Part of a small language model's weights: MLP 640 tanh GELU, 179M tokens.
Each number is 500 + 25 x the weight over its row's rms, rounded and kept within 0 to 999. Layers, rows and columns count from 0. Numbers have three digits each. The size before them is the row's rms in percent of the matrix's.

# layer 4 attention key, 160x160, rms 0.168, rows 72-95, columns 0-159
081:499518476544485502451503503481495489522491488518545491495543469456465517508481496526485456490515498530492430490491452514518518463485486535522480474511461461494522485477492482495566499497509496483505471478519500506513536515472511473513475502504451543511504475491425443491497534463543504448496475508511496489514527488498529483474512561488511509488489520501475538463478506530505470478521532487494538530483482491497503543512541507476473506526501518462498490499519494518477503472474476
081:501531521560502466512505482501459535516508491521507509446490528500495514487500503526493496505555514558507516485513501501468482508519502513456484501532498506485528506502507523460520469482479489521497539462542497523534507496479528480515495579498545509495498517495495526480463532483530449491488497502512494465482465487495497517511496540496460482578513495500553516485525519508524513476497515448490473476519509548489528520488491480521441495529517518534502532497477501490519446503511544
090:465500501478502486486502499507436506474468513570499501495498513509515502474474514501491525497473512474502446472508501493484491488501467475509503511486509474520477531558492495568513526495528512447489461490467461471483496453449484531492501474487504500456464477481492484457488499506493514531489478531552498517518502489540508487443459503494496514509530504524505523520462513493478508518512543478482529516545536494498487519484506484503499474493476531482538520476558544518473525497491557
075:487529517564491491480500474485517466484483482487479528573508479491555470512482540483490481524520527479519496461522507494506516481505477512515474515465550473495487524518495471455499502529493519517504484473470502476536486474493481538500508469493566502490514471510536498514513506505478474465496505527513507520529463486532495528496459505536461512478489511539445523476479484464472539505493482531496523492560481475535484475485524536520521508519481486479537510531516488491492571503485509
085:478549501504497487478502502520475494457487515515524510512558480544551465511471523450525470486514515557433524492485483515534502451521507492483492544521491489537538503516521470513485555484507497533518514504489504527486502494531493492493470494519498503488519508481479514535479465487494506465495526521487518483526511460511545498503523522527490489530553537463485484497478475535492470511473512536461502540467512514451510480478486493461500495481515505537468464489486468493466529496527542
084:498454511475536474523479470482501509477525551480466498506520485471469502501529510516466505481468511456533502472541529477520490511500471492522511437459487489526520482494508471552492524505454499468462547511481498500449503474496455511510480497496491461477517469479511504498515495496471521471549517524506520492490475495535519451492475547495478491464479506500491527492464495496476494528467487481448534530520491530546479531491506445461479495492483505510545506502498506448508462500515488
084:550477507540507482500480475517490530496505492508527492498499494501449481493463524523521521481465487478529518519513496496517501465535539474552494513499536421475478517527505510471547469510437491490559539528486478507482499545512525493539490482523491522484493514469467476516479481472544484517467490466479479530520507478499482520515524497471484556558464476487513497498512509523505525473484491480464468472499501520453505477489482513507537532551470505524497515516510527475505494505488528
087:467491517547476503464479516520516504522544560518502458473478468505494535533503542451470477479516466547507465515521517507488528508496483488497511524522520526490494495434496516511495503478524492525508503488479535487470500467552553484474489493495518530502481493493491525484447502481548491484470488517445493510532477536526515506437500484545465505535476517459476489473549516502538504459489519475519507492489507494496496541504466499471521520520478496489517484482491473496489484549485501
083:535487501504478496480506484497489540510481483485525455519479486450478475449462469449543529500506452525457484480470485510491500538540530474505461493525486495462501527494512483495510459478499481486517491527519505531469449473490488509521511527518465557531490465507508521483461490474502494466511527487521503504500473464460484536528483485536523474499457478514523473493462495489503503514499525503461532480520473495502549494523516451491525502529518492487506527543516490495525448486480547
078:549495480511456514533492473498555507525477497520510471483473475546467485491476475509516477477509490456524479503496464472472457482510503454488509498547483495459493486519511534518507478490509491468469500481526492470458514497518490484528487497495504530490513484462472473548478519496550504439513482497501489469490534481500477492454504506473501474501461462541559490528490480530518489450544519508509495476505499527477507500524498455531498495522525516459504480467509438470496498452510505
086:557502487522554483515496554524496517490524499462501495499487472515454502499481503507518500495460526506497541486528465507489481494510496483527495507467478506492494473495468470419502463519508540537526446493486460447512471498517476492496522481466494547568507507506466504523488504491525486515480513490511482499505494511427542511492497474468514520511492511440554517510492506511482497502452464493496488497476511499466517483480487501479501504481498503499465550479507522491519499457447475
078:505487529500497500528501537478485446513517491507465504475532474496496523519504516477497493508492502535485482513528534522529493507469508499538528497565494512566488495504533504523511496480526473500532495486505526530463463440445510524491506529468546553484467490501506514513499489477469483512470492506485487477483504447538467522472495519512563498506535488496505523516486498548533488477529467528510525511533477548518473538522508477529482514522470496478505565522508487518540512511507532
075:536509532538502483523472528490513491471451504491518505519516521531513501464501508514497496502504512478508537474486520510472491492505473518515495548523503499512508490555515494476474506494525560520493479578548507521509474484524479466513501491489512486520498480571490528493508515519493530469435544497460529503455510521544487522496485510483538497513531537483504509508469530473491531492452477517489544544480516479435498482501493478508516461501544533464489486485519479461492490508496498
084:498528505552518480495487529465521479475523517472510518470516489449538534492484500527529492488488496485525496502467555534527512516489501509512477527475462502482550461471527509503507517527495484519475520498459491500522514481497488499455512492484481494500481562553459512500501491493505514532456490459493479520440558511525508501428517536500487464527527498494467502519532532516494503523461514487509489540456518497507487456520492499530486517499476487474539530504492484471489522483509446
088:505514456515507522486512484464487517494484480501491432494487518479487478470510534495487511540507508554526457468511494486449512486516508521517475494499492416489533481553539462476515557505511485484488490502514449570472496539524497463522501522467483504496487499477443541508462471515471490512537494526538479497510505505473536532460478478495502528526490513491490482516473505485510529485495509479483505514495530472507474486498512513471492530487505539530528528476488509539538473509512501
091:488521450500486493524497504498485543519523498486471500527484495529495506510588531495508504486458478491526486519501493507494566539510519467499503485491509492509481535459501480516485480526436494500521550467497498475492514457476537537526505468514509492480518519531541489487508504516499492496516518522497448533494499535505562485498509517504535514439508549490504500457526486531476526530500500511499512524512473545521469536497449487528522477472488477483537484478473497482513514447494496
079:480485534471504487412484494514483473512522521458500525544557523519518508488527535527487530497453470488497525492504488509512466480508510536471493525482510545448494507485482478487455531504521500501487519514479516489522506469523499454517517527491488525547473497547522558506529540497523548464501533485522520486510494539494504529502500485534508490509520490512486500527502518481482487499494511489466492516522475506535510524445483525482508508456555561510458487517533496506504523473514503
077:509504510563457541514511492498537450518502543532475518452488513467465507537506492504503470506506492459465484506501501511526473554492504472506534480503517522500487520482497527515505516505502477561440516522494506509506484490492519512526506535498511498523467497522516436533491504531486550537482526500472470513529505520508499521510499506495542508470488487560505541467535453487517456533515518515505471484511492479506527489534495478474510504486507468487455499472539528518494537491551533
086:498505457526475503469501467485497509498503545463497486485482519466493504442481492502507496456518473460543498506491495504447512525494492508498473480511528511550487477518513454500500495555480468497482512467506493516472477509508533507537514512474462501483531504539535556475526526474454472480493496466479496509489445494517530521502493484535462486499500492477496546469546468466471497462503534494503508511521532474511476501492483549527466489502541457460490495495475535523503522444511485
081:521493507410520508520502508475465535510494475513485493503486445516480469474502497483526480492504522526485535492503495520509470470489512539498494488530478512502492482476516503531479527487496509564521519495542481539507477537491521482545479488507481485477540523510509438490459534523436481469489517489525481461489553526506535496475495523460475507535482502503521476464457529510488494484494509502484461548475530514487506514542443495505508500509471516484542480544486502516495493483505521
070:478539506470481485490489476502455517506468464480521514515523509475489504485517474511509498513516484493503510516532536492537478502555477506486512482522480512520464545529459502465548535495482515536553460488501491519527467488481496495487484469523494508502506494542501491532491491566525515440455532509520510513525490496499500524510496501563511523460511495469472491481505515549475534454500529505490524487495478470515557506530466478484490515534496532509492498512529455499476449558512504
078:509508479522473488537526474534451479501477453496508537481519520487450486532512470508522521489540499523453510508485468505509507533521563503496538492489482530454516500474505501501519483498507467516546529524515509502540509492479449519477492454526458517488483499489510492491508559479499455478507488476469507464503508462508522471467512537529516471514493498551460519453492519515498510511541481511540503478513481536523520537560491472544497504490497506505477482472506500483490533469483467
080:516491495531509506498502567495473475460512464495505475504498493425493511547504530492515515541529513474509523505495451493493511462513494470498464524480489482525544476498488468493542472523499496511523484497520505475496498507502479504502499478475518474521547490504534455481514502499508477523522477463536482508510563526513552485451525535548486503529457494535463506494496553513474501529501494507469546506510532503516489556469452499491507508448526466527508496476506504526510493478524492
079:463466507497515481480483524474485502455481514478537503535531512526499470469482503535498444506487516489484516511548488553490509516486488557479487484528471483564496531513501517509483515488530489513501510475528526507508504544539515482495499504496565553502480503472504504515480480509455516472468538504514508519493496477502478460534501458514481507496514484472518496496475477480491512454475471460499477523489523468485534479521501446474516498535531508486480543448478478561465485522518495
# layer 4 attention query, 160x160, rms 0.191, rows 73-95, columns 0-159
080:511462523553447496518533488535483483480515540496547531514510476495548462531524505497488469488535469494485510487487471459485518485508556539496489491495466462507486508546457504483540481448490480466498524482547484485562486517543496476494494483528496517510509471496522489524456477495484534468481483476493547510518478499506483484514446482539479512486492526501447532506496523472496484483515493475504510514482495485466538478559540483499504476497483526472470483497506478519485487497511492
081:537524486501543509509460512504524504498438485489488521510485513481464521502474506463502546510519495505509528496557470504505532460479514492577504523515520467503511494535489455493508487500544480521499473482484503490525481496505509502485535444500477487471480518534504487488499509503534487492479498472560503493509502517524541490496452476520535469493502492512470477491483527515455485474499499555472515529542505507547565511537522492490535521507478501499505559494536488465488459489533512
067:529507461504506503495506494490504476498506503487456480523529500534487478518480519509537479517537502528502502536468530494484482507492464499490502536515527498504465479505539461510459515495492470522509545530522527458515491506452472549485506464514514490468477507506557479517490523481492475502473489491449548473505464527505441476511510499501504494501517511498528506455492466526493572529443457521478532519505450504496508521534455530488524520469529498520509492470491506495515474483447466
071:472476540508522519523501501491477504479499479494481475504470473503497526573529496470481491514512496498475500476525511519492500502491507515501480484503428492508513526494512497488496512480489437507494487489468511473511529458493491533501474506489516535485477486490521523468541477501512483454467536469491492453495535461485402499494469510484485464502546497496522489523497493476540514515524493536484464516508468489503438501480482524512484515476474540511507470454504450498547520538507535
073:437490506500516517556526560483567521467505520517459521503527535544493487457521496525477460487476493499505498527497485477514508502486490428499515519507501465475520488492504497499494503502524504524455530483502487536458474509453504477497479534505499514463487495497465496511520469492489462528514498507493525446534475517517524484470493520513550503467519495503530497544483512523546498494523532449485522505484520504497530487471503521453497508488509482489511472571507465475480471519490489
070:490511487546451497508526508539466495555469473467498507510533452501519520509489467470505543500515510528475503495521492488494517505522518496518443510529463511456478534514498483494497505468469541492439506494506497468517457471487517480466533446514504511517472501510522521502489487475461506511510521521478498515462480518501467492474532498473534500529507520508476467498489507463502475436499488476467463465484525523517524508541502464546523488447514461543479467499471523478479497520512499
080:504477531517469527485519525528482547436526510524545508481521503462495480507456452500497499495535478495504469511539521509452528499508473463500529529534462536525474469521479506510491547444517485489486473502519491507516497495521517502504496534545471478531487435473508511505551480482508510495496494539470472523474475484504509556479500479498458469565501507500465519529520515502500504494511521480506521484485533500530489487483505505571491474534469499522494485518499511530472504495526507
070:512483477500452448509524494481550534538480485496450518498508489485540495483509444508445492497489485507515526485511459501510519518526539476464488510477484489481448500493507506454503511492487511480477511472463459532540486492484484535462497513511481568540485483529514535471460485516529496494516559532509501495506483549491520492507469527506487524476510488494466541439477509475509528535505514487498463490478480543509497456475519463496534539496506498522515497481476485484468498506501509
072:470532509511515475482496486502501509510463498493498498496493530476502485477484502501472535499472502517467450512508438475449515461493530475534500499488462496477491477498523500483470483469486505511484505494526499439490520535512478488485500496529484507560468507502484478504482506506472512476493511498552487444487487458522500458508445492482501479477485501524502491528511516480492504440493511447523550496514484478447472483504523504503492504554584524510522540492493520508557540467495509
072:498516502556521481489532486536462499497512510490479426490505482514462494493527482483493514483491496441509540503549510514508509481517505464524496443520462486512452501486515475495464536484510494509503511528500527469497520494515516504529477516466498534498525538500530488487464507518499500510521508491474493531482472494508490444515535537542530466463526487441478511509546482501556487481499489506508503507487540482451501494481439518557507443509469521459495469483495507495507506505508502
074:555485506448516494483510512488522488453470462546505456527515489515492508495510530505475482483553531533522557509506513481464507493548516475512544550493508511531507503539493512523491513483476460476511502469524507492496495461468451534500455502504519518493509454477485493499507526461504506543498520533506503463515530498497458507466512508489542486520478503513491507532500522524505470520536509501517543482544491497467511463474524517521453505543503516469499478498516515508493477553490553
072:452507507517481494500464502487514533482516468459491539470538489501473520507482514516466501473485530466465530507483506528496476517495504460485475488504511541535473474505499534523464527468499485496496524506498510486505486485522467491487504483462561518521490478523551488472516493467529550471509532506452506488470471529488506490495455508510492424472517487470503506511519460474512502501489495514467490546493512488509468509533525524551498469516526530465447461524483486492462455486462521
081:512484516475507510440513512459532527513505520503528479472540493453510484491504506486515492485482492484509506493448480516496472510522525535522465500494516504488561523499460536522495531469483515488507503518549463467448547493542516553500459459501501468481559473477485501489484490498500520455521520476497478530480528517534452499468500521485519449525541498508489515513507490482559499522501521503470491510507515552507516503541451491524514463455498503498502477508515505481488474510512471
074:496538467499497497527466487531476539564489476499502552502476502536507477491529522443469547553500495462527515497497457490499525478495528496506485529535517491484498490523493496469512509487498554520490523501479531497481479504529468501493500505484478465479530498532479542476479517504499508501541487477513508455490501463474533473527509483475519481532492494487478492497562507467485478492477433518501476451484503463477503488549497483519481477442493475541512527486459472530484488482485493
076:485459486507522480521526524500515498524532543515500472514510478546478478478508526504491485490475519499474460533518511500510490529489470503444517491488485536534530494458486480518484546515482496532498526485494515470436495477491541500525500482498520489492478536474501489520491545504509488470492466555471456489509526477510426466489528537518478524551509508517484504479495486537480492517507539503491496528521500528486499519466492471489480519525498493557530442520515510497501517541440461
075:495510533500524487503497480511524522438509512473489548491528513563504515461486490543477478490482480532524482502492470536500508527487465538515540497503477502511493568513520487491482503479521488472499541484520480498521502517501525475488509518547522451467469473528531514485501428489484491481487481480466503469497495469493511484530526488514491490505571499452509565518500467537538511509506519469513523538532510502463487523513512508483499496532498478487449544465486502516520515499526494
074:537492481515485493497511513481498507492446516517524486481513511498503476500481500489485501493518496512463463489468496496522465536490529501487513506495524524493533473513498526535511511538495454503506487483493531517496464472506486464505518549480492527480512476483544475468498504543487508490538553543511447531500434505525513542510544482513506513504455481533486561464480489465466522466479499488522551522474516452501503513480476520465475502544481465488473514529520545484455536534499504
072:526542474494493474528481537509483537505503525530547488503506513520536490480492503534519499489481517479515473515493487467495532505508487546444489492499442487475468494505446486518499493494483518534478478486525484476557517486546485506527548506536486500492505504557555507450497481464501491481539479541477497539501521495511526488540501524498480462520500520512508531493521501498505522528503505482489498530476482483461488465517494541522536522491453555474539509498540493464516506544472520
074:489489529504499503510491526474530517528510483468514536472487510527522519524497469462479551479518491512500514526494503482474492525465533535469497494486479548492491491473561518490494446503494528486514515516518488495511497520468494513523492455518474499498460561538458484520506523503505487484499487525484529472484508477490506484548508489536523472528526501490540472518560473535530446532532474525509446546508482528505476516490571522511481490510474511500515492498516526492480506529463448
073:474506530486479460544520495491523443447473456511481489534548521470475499490531500485477532479468480513499523522469524551500478507519513549489487457489504507513526466490513518501529526495479485544461550489462472480493491520483528494499526473482494506509475509535533513485460521485506503525476477513485522477489530511487464507514510517494506493484531534496454486475504527530460480501530454517521483445473509489538497479509491440521506511521467503503483513469500544461467460481480517
070:525484506462467488504511525464502499539490489527552453496491491476484465490485526488481498481505479463497541460486496518502482529523524501463515548501512494453487535502510520520538482516465509529513503481462474504543478506452509488519499470469533514528548519502523454495489494508527522562486489498489477461544530501480466488487500528480498519485491524547469488457500501533492502501497528461472536515529451565486484535492494526524479526501517503502502492467504492548462528512479472
073:501512482580488486524493509486495515498493473503492465525495461496500509533513447501528505510513517479478523488489479479483465538493461497527498511439491504475531490479530512520526460540514489548522500508491475480545481553457487478504475487480479479464501530487509499480473545493510478531510463502496534511491531493518504493506500465524520535508505483538474506484515488498537512524471479521516531546512533544503485495474448431493513523469467472526490516515453464478484507493542472
070:516522555481518508442480447516511471466509498506483529505495516545497505493503465519516512484482489477528513505489512437485472499460458511488500482510516482510493504490482482450482556474539506482485525489512501484490485517531493486519498491503504456492505508516525492502538485522539478525451483495460465510518534513517467542511489489492490526486480525532526495468501496519500520469535465496531456486495558494534508526549474537506477477520532535491483441542482505535532480515485549
# layer 4 attention value, 160x160, rms 0.241, rows 64-84, columns 0-159
110:518476499458521501468500508515459458538524492516487497503485523495477504479537453486495527525527494478487497506555481502522460488493523485538534457495483503487449500468466463507490492534521507474526472478489538507503426509506516517507492520548509460490471512506475518516473511510523506538532504532509473496465513523471511482496526515507470549489523498506493457459471489517511458508470504515518503468512474506470502531543526472532515523521489472523467520491502468449512565484483461
118:441505534538523484481526482517508478463494488546498516500495522490494521508509447524505432536462479498515481495495522481541523484501482533513525514506507471493489494531470539489517511462501510551473456461417499502494480520492509536512539495481553488481485519535468444493495549484481478548523541512501505505515484485472481466498485487536513502453501498498532470521509519520496484523520497480493479467488524473489470487545456498503491499534488494509493469469517513479522512475496512
115:447474489456466493461490443478509484468492478490481502514476502504484520513500527488483494516509509453530541527507500534491452499509524521470544514543487505536526530464489480489496491467513467452479500490525514522516534519518503511523517509465480488531443470535538533491484511496521470515489429526545495463504492517467514537461533475482484478526522493513515501476492469566489528502519537492507484510505483480515460497519463560510511460514495519498495526501490463498489494498505488
110:473514476528512480498509512495493516533495492496478526488433500494494496527510519478492517511502506510503465503500517511508511505511514517474428527486513504500553443506483501508526546531507479489510497545537496496500521457549497470502492537523459507492532489486542535471476521519472497515482489518530511537449477505514520470444453484535498464471514476493446551530499510502505526517469476519478503529516482509470517492483471500502488498472486465464526496468526472485500521472544429
111:503492472536502512506467515480522480504526495499517526485498536523486510497537474497466504487523503488510483509449517517465504459514469509469515479504495487520480476553496480509495467521457506469494507481455474506490458528455520515495511480496513484435509440510520457546440493498473511494530506515488439504525494525469467511538484494525485491515496491512483450499469532500521481485518540525502520472499469465526508492512484486417522527526490505518518526535488526470490526530457484
098:461469504482469484591492461500568505496456464493482514498499531528482492497469512508485543540491495495480484540480526470542529481491503506505486508544498509499493541487480506523488563482514504489478514478498500535515506536501485504492491508488497479542510493493485500502477491494503469487507462523510532448505525472489448499513536536467483493521500556499524463496495537490509470487504488453496482505446473495537513451481464505529475477526482492539500463526469495524504478512496467
106:488499498483525483540515584500532459528507476511486493516487507484545548484474502528516465503469503543491516497526533458517552499478532503491484507511512505513473493489476491512482487491491516507494467473477505533485490487464520506523456444491542505509494526498451478530488484512486482490531522488513559509478456502507499450519513526458501496479498481505521489465535523503473479494503519494495498471490514519518540532514503463557518501503485487472466520542520545517489447544476543
113:499496519477468501486516544501505489525503549462490530497544504533482518476471542472482524492505556482514540493512548466512483497502505502562511487529506488501521479503490492500513467497455485464527488524480481526488530491548487531508497521512523497540500463521540534482546502456520487477497490495529524531452493518528526505547538464489468451449502499491472482507534484495488532471512464450489485494491485462510511478531503522538448519490505499460480498480481501455488517514492486
107:567481490502492491486496543446535455548478496498479504514475507506484502498513471498484536503481492478502527510494480521501538527496487544500541488508470523498464504476521513469506515528465507483481487497522466474529482527527544477548481496504477485446452574514512491514493510485487507475460499534464493547487511468494510505482509472460494462525480441482451523538497506516525488482514500482528479462492539498492530486513497477497476490478508511497519547512516505489555537487480521
117:504490530509484511515519503535509492503491507506525508527483473527559474489504491507497490526494485512509545498530521474512508552499514458490544506507512516509484479529503520472531534481521524510487542530475503468490491485505500492416518515504550495495507494491538467483513521481494499463470517501496496513520491509539440517540482554559529517480474486532537473518522515524507520463457488464519507465474542538504486522501491455517482541486524504492528488533438513484467460529500489
098:509497493531474477488488522482488496479488504503467511499524515516527483454485514531488542509485504477527469526517468493481482525529508457501579455496488482523531535480536569496498502485477499510523472477531513482539510529500552457478494522485476491518477523482502509509536481499494540478490448482517489451526503465480509488498505490450463496471521452503482481491505489495514484512483490506467509510501539529481405492484503502507445474534536481494524510512469475506523469504481493
119:521527499465511478514545488478489530525516491480516518488481461520481468521536507483480505489513507520499486486510522492495485524480511517537438526490475473521493516485503538511487500478493486472478543503542483491521433474458522473470450488517491464440496531512457485501517474487484501484489499504520512474505506469496485487497463532507492525486533510539469495478492494469493522521478509525463461468522502538539469528519498488523548496528451484537458514485536543546460504487479449
108:535521494515460513520497481479501526520483484490479501507503523534499523504476475503475537510506470503471487509418515517512498506493520515460480535549540502517459523505491509504507472472475484546487487475515465507530532488440426529513498466465474496497512524550481505506498535485525547473468521507493504487512517484505510487503483523515481443503492515462477508507500502464517504496502557496501491460490509482570489493504501509525529536493501469540544520504473487544491438514502503
118:469504514503513545503497499488483516539503463506513470484502481468540513528476502495526529552484530514490525486499519506506455524487514500475480501509495505486502466469540507514499498468537510500534509507531545489522489534495447444503487506537480518466513489503476491500485497518528496469467468477506536454484484531501490484487480455529463532501564473509542511479482504520497476519434497501435492491521490516495500518471503464531503549476507503447463479495446492469483499545528509
114:455515534540497457494497507513505472500499516484498532489526475531505519456508489562469525470468489515506526484506508512517487519486475507479535486573479492502499510513478543488521503507553522474487514537547462531496487495489508535517543525499502541510472551498536456464489525490514497473509516496537487486522453483479559477504484560467553482502516491476538484480479512487456481478520526514496492512527473515483520493527502523499546488501544482501488497516515486484475476466476491
115:465494529475492478530525512532519490494500482496521470523524509474463490510491488521500475514542502534481513531463518503496461443485523477501522517563493482560460502507538479498512488513502506524446499510468526539505485549484476527552507512473510524513538497486526506491489534519493486478463486534480495504502466523486492469461491489540528471541479513511495507480495486517468487498494501494594543522517496501511443487483538491464507510489486498516518479524516490548525455491511519
121:514480526538509480512490471478546534517496523456534510542516509506513493465468465467520457483454461519516521530508489478538500529486510485489476500504498547506503478493484493486496501463521524496487523537473508490494494518516428474484532513476463557502485494493488475459434507502541501465532452541490527505506507543492497514508479492496473521548486496481507504496530509479520506506523493452529508512487430533512525474493498499469489512444518540484496504488466466511475477501505520
113:495509452469513476514525502522502509546544515500538477507475494480462481484444519516481513517482522452469515499477540482493568496527488477489545556501530467500489501505468475487538496510527482492485488484474476510515497502531523566463498489468531467509495520516563547563513503486506458489490480563474511486463480485516519542499495474514466506533511463480441496486513507502523521517521531477506506485475521487500491530505493508524487502513478519519515503497494510466482483499483524
116:499511506484481529513506533484477472527503520513509475497511486477522497463470538496516514519486522517455484496535508568445482523498463491475510530512514540514471449513513533512469508525522550493490487510485480505476509480486481488492478496558484462519473490484533483500519454508538468462511531524489490506505487515486513564482486496508495493477492504483497526444509470563494543482511497494489489481513459500492519462490517483587478503510504468438478531495493498462478497489485490
111:497507579503506444541492460520491509471475517491476502493516500504514519535538502540506494496553507562526511500517495475501513504475475457474519478551503463499454471524511493482491490547438545477496498481514494522537495499464498485466514512512524516473494496515511516501506486496528540513511501501487492472495511466520480504484478492479511492463505491538457453487517487492490552516496533485489534498495498514496501484499492482485456518524469535426508469507523472518523497473435478
105:490502442537509514473498498541504486536503504489511533482523486533488484475500497505435515521481485496507488530511491488499480514531558490492529487515431478535518532474461511500538526518499478510493526500575519534531491502526464496507478483508536479462512523473492478482468483533468467450481476496523475477500516498478552506509480507520476533526522500506437479475494472494489507493490479495512502488479472517501482522557514490528497515491522525532518501506478439513460517482537460
# layer 4 attention output (transposed), 160x160, rms 0.224, rows 64-83, columns 0-159
135:481514502535541490555499495463536522440482524506536513537510488463538500500509508516495490476504479517495516498465510506478511507505463496453441515496520487534547477512533531518516538444504508541502481485535478521482518474507507512503507480463497496472480486521519533474518476488491515462488500504476546449533486497533518529474475505500520435498472529471502518500530492478513545491516478500461504534481523479525530473479487486467500497513507501483533465518486507550509441509521539
127:566505498478486533504518555457527496518507499439507479513485502462536481475478498471501511470545495508494475482519487535474454543457539483524521516529497532522503465473534520532449524531506485497520504523571484474500518521474508482501495468509476484502463505511503515491521480501528513461477480499487506477484552514510471506467495507496515478505546527504461496443505501476496528459531510521527495517500463498519475506519540516531503487489531482518491511550505479511493505451469503
127:497498508553498523535498505527524501525520485508564544495465482486527498552544482518509495503480489487491499494485513491534532509496492487520490516454513545512488488514492491526549496539460527495502480490481514486491518493467465508491457484533484502476524534475413458503484476543490506488520553520469514518487477482499529516504498542475516527471425508521523462476484534487513475494515489508515497490472519527493526468478520472535484557488485482526546495517482533510483513513505505
126:490524543482520506511483505508492491486511514469513511491497508533482518514509480564489473467512475470489526468514490494538506493465525484498558487507501481560463583534510490475490479487484531504485498470489500526523492557477550511488495460541527504470494493487506446504517468506499504497480486506532488503532496505493520520562545501505446519495506510510548485470478496524515471478509515542531475489506513483528505509508533497533496504512499536480472498529483521517423478515474540
126:526490542483490521503496525496493505472486486474502480493507462498507505517481474457490501491506505524456535461535475490506519535475494486529454511476495543496516466492521526504489525474512487510509495502525501455482538473506485498478463505487526538555499504490471558496547497506543507493464498478486519494456526471522493491496483483489560500516555508463498510496524485469460514500516455506506458505477510511469471487491484538568518480537498535423506492468502457531506485481511537
092:511498478513502512452512532499470494491527519494541458478456515470531531523504465522527528483447487483522498493522491528450488511474481506490511473487475512519495503504535454500506487528518504531535475500504478450505500482500513453527506474503512511496498528497519493475476488493484520500469474457449510527452503550522524513461480474511535514476501471491519464477506498535466543493521492481535506518509525503498529564530483482512529587483540513458505529514498487472504475484486524
120:518498516547452501471501479461506503480481504475462487496543546498488441546494497480486513510532522449524453489478499558470469564491495504482541542509474505494498472546532504512489525498515473531493530516491520465508484483537480477471523529500485484503482498502548524481516503509508532469489528508480459477481517511521481523484496482506516509539506509540497510518515479495522554499494467518522502518516501471478466493514497488473469517478554488552480475496507456483534540473491475
125:485512506559478470538485479490502528471494475507486474464470492494491460573551474503531506509539473482447483474467431512515504517509476504472507497489500507503508528454523524476556494496503512543550506473500517464523486491461518521508528462520480507504500518498491447473466513521527480520479517479513505478561515493473552509515495518524531541522463480516500526473509532525513487509496539499521501501537510514513519512484516460482483502500521506524519497494524523535503471475528523
114:468484530526513495504470460488474497448491518522494541448570505518511498540503537498478459531528532493467494476486537504524453526517511490500487504488544497507556503482497518511481528479521510490497467502501517538492481496471483559443471513516525502527539458473502494488527496537500496519499501471556498497511487496544506499509478507497475517468502494534500535480499515494499517509478494596493528499487495482497467496513499525492474493532470481470500448497459485529474483506510516
131:501520470443504507487494487480534529522486499492479479473483480498470492480466513482496492492504489510515461519467492521492491499484512551494494474480498538475525479436520508531488474553497514480509449512468514549513522523474516516533518463456458505524473513512482526508487509525503528511516478479526499498500547487472486533498512448492488500549548520487461528515514499489430492482513513478530477502531463468493476472499483549487536426498507514518466521495552504523510524499511485
116:510496493470475481511537489521493513493517520558473468506500471503476510511480497488524506516484514507482509531488546508530507469536473538475434541511526509507459478522508481488536521499523487457489488523430503515471481461446468518526548496487492519507512518506529505480505492498481457554484523504470501550508464525525472480516503508523509526474462496495461542479476476487479495535500497530479495458495469507484550512531471491485534539488457473488515482499519518491461526524470491
130:496493514535494517471502501492541475457458499494502497508503521470500528501497455521505470482504499446524494519513533505488535496488498502488530459532508507553489496502486483535481477505493501527476458515500528494515522503534494502527550539483521483562496438518528467514503526483512539515512531515461508532501438534514512530505507479486507461457475475472512533508518500520521518496477491522507513530472528447480513496490555503482489482524525518450461485553478514486511479555525518
121:505476512521515475482495509495490485511502517517524525498475512519472509517507541483537506511497528481492516507583470501502503491484468489535550488479483504508506485484511433466498517520496505496488508538488513491470506484532501469499498571512540532518499486451496483503533501536508480525508500485519442514475453496505485515510502461508518567461550494548499487498539513552474496489490503518534464530470539527478505532505502503451477459516524499462443485477491496479527525498485492
126:521505455491497454512496483514522526529493534538468504509487504504471481462528495541470514477490467479530483502482494495516552458520493509482526459487502484526484525517472480516530500524463475509490503476474489525455530472535531529506518496458497512537470498480554538499519518488489510487505537556502466472557499459496493536505529502449511499513457523462455499522494489499532535495501486486497481504522491470492505489490526485460504463511512482547551474518526542551506481493482511
130:480507459484470567500471535495507503510487502491515450516467500466550465580486514445516504531529467489499466519505526502515510505484500501510465527512509496503505454481519504490486479492493472516530449519465517494497492536521525486497497443513494460516515490469470503532502485516503477537539470484474506530503506510485480536498534463510487505504497485516493463512561499471520502530471473524520504496453540495510473475482510526487477500490451495578491504498455504518499492527511492
132:501488488489533517460491536479506518517486547511508549499469514512555500477489508481506556514462483482499477501505476511501492519490520495478507465436484503453535506513468507508483532505481507504496504500518447462480545477532522480480493477533472479487459522520467511536516495525497523527545494467495471477472510495521503495512514538499490540489556474502572483524532495502505483504501513505474466486442516554496536504537494529520504492526474497530481523495492501466513538546512462
126:482520446471504529474494507515469509522497490523492504484494477555509514505485553506499573504505535459505492481487490492522470461478483488529536526454539458481482516491535499474485492533513495532515478480499492501483487523506538504491490448497492495480525524466524496530563509508490491520481481457487523494509520443515471493463538470477496459538524493497492476569491530511459517472508488496471497505488536490476478522486492544521513532484501472506492525498514543473507561486514507
137:498508499513513509509498510474527494457444492485470554464522508502510492502522486506520460473508543517538502510469456546519448541484474517503532468483487545501564496470535502492519532479520511533482512515509539498477513518461473482534502544519497489500504504485453465503495498545488513495490483464529499474489518474522545496511492497462534524455472503488571498492504465515467489462518491533516475503516445486478489509503499466476490513507538472464492471485494463525498488474511499
138:469466541527547498493471463509503515470513500494505510507547505518475497518523485520498461517507489482528515487448490471514487482492522524498493484463511460476558531493467484485548469503444471494490528479499502533510518537520505491520504507426472497480542531495462521474471517478488510487506515468559531472499530483492510497534524469484476523526470493513486495522510504451550485523489481510513509529500519510494492492501492475433503473495500523543511467497499495565518531537513508
123:517524449504502540477485517453491467505504524486505468502483492465487512497474491465545495514485472493482529459512523530477512487513518521502454515454514507498558533473495535496520495493516462511523485516517455474490535515550522519520526510472479472492461488455482483484512527523510500514529495452527491545509500526476504530497523497521537497515495521467493511529501481510529461498489451537523448509437504486499472525490469532521514535489489436526496524518517546483493507522531498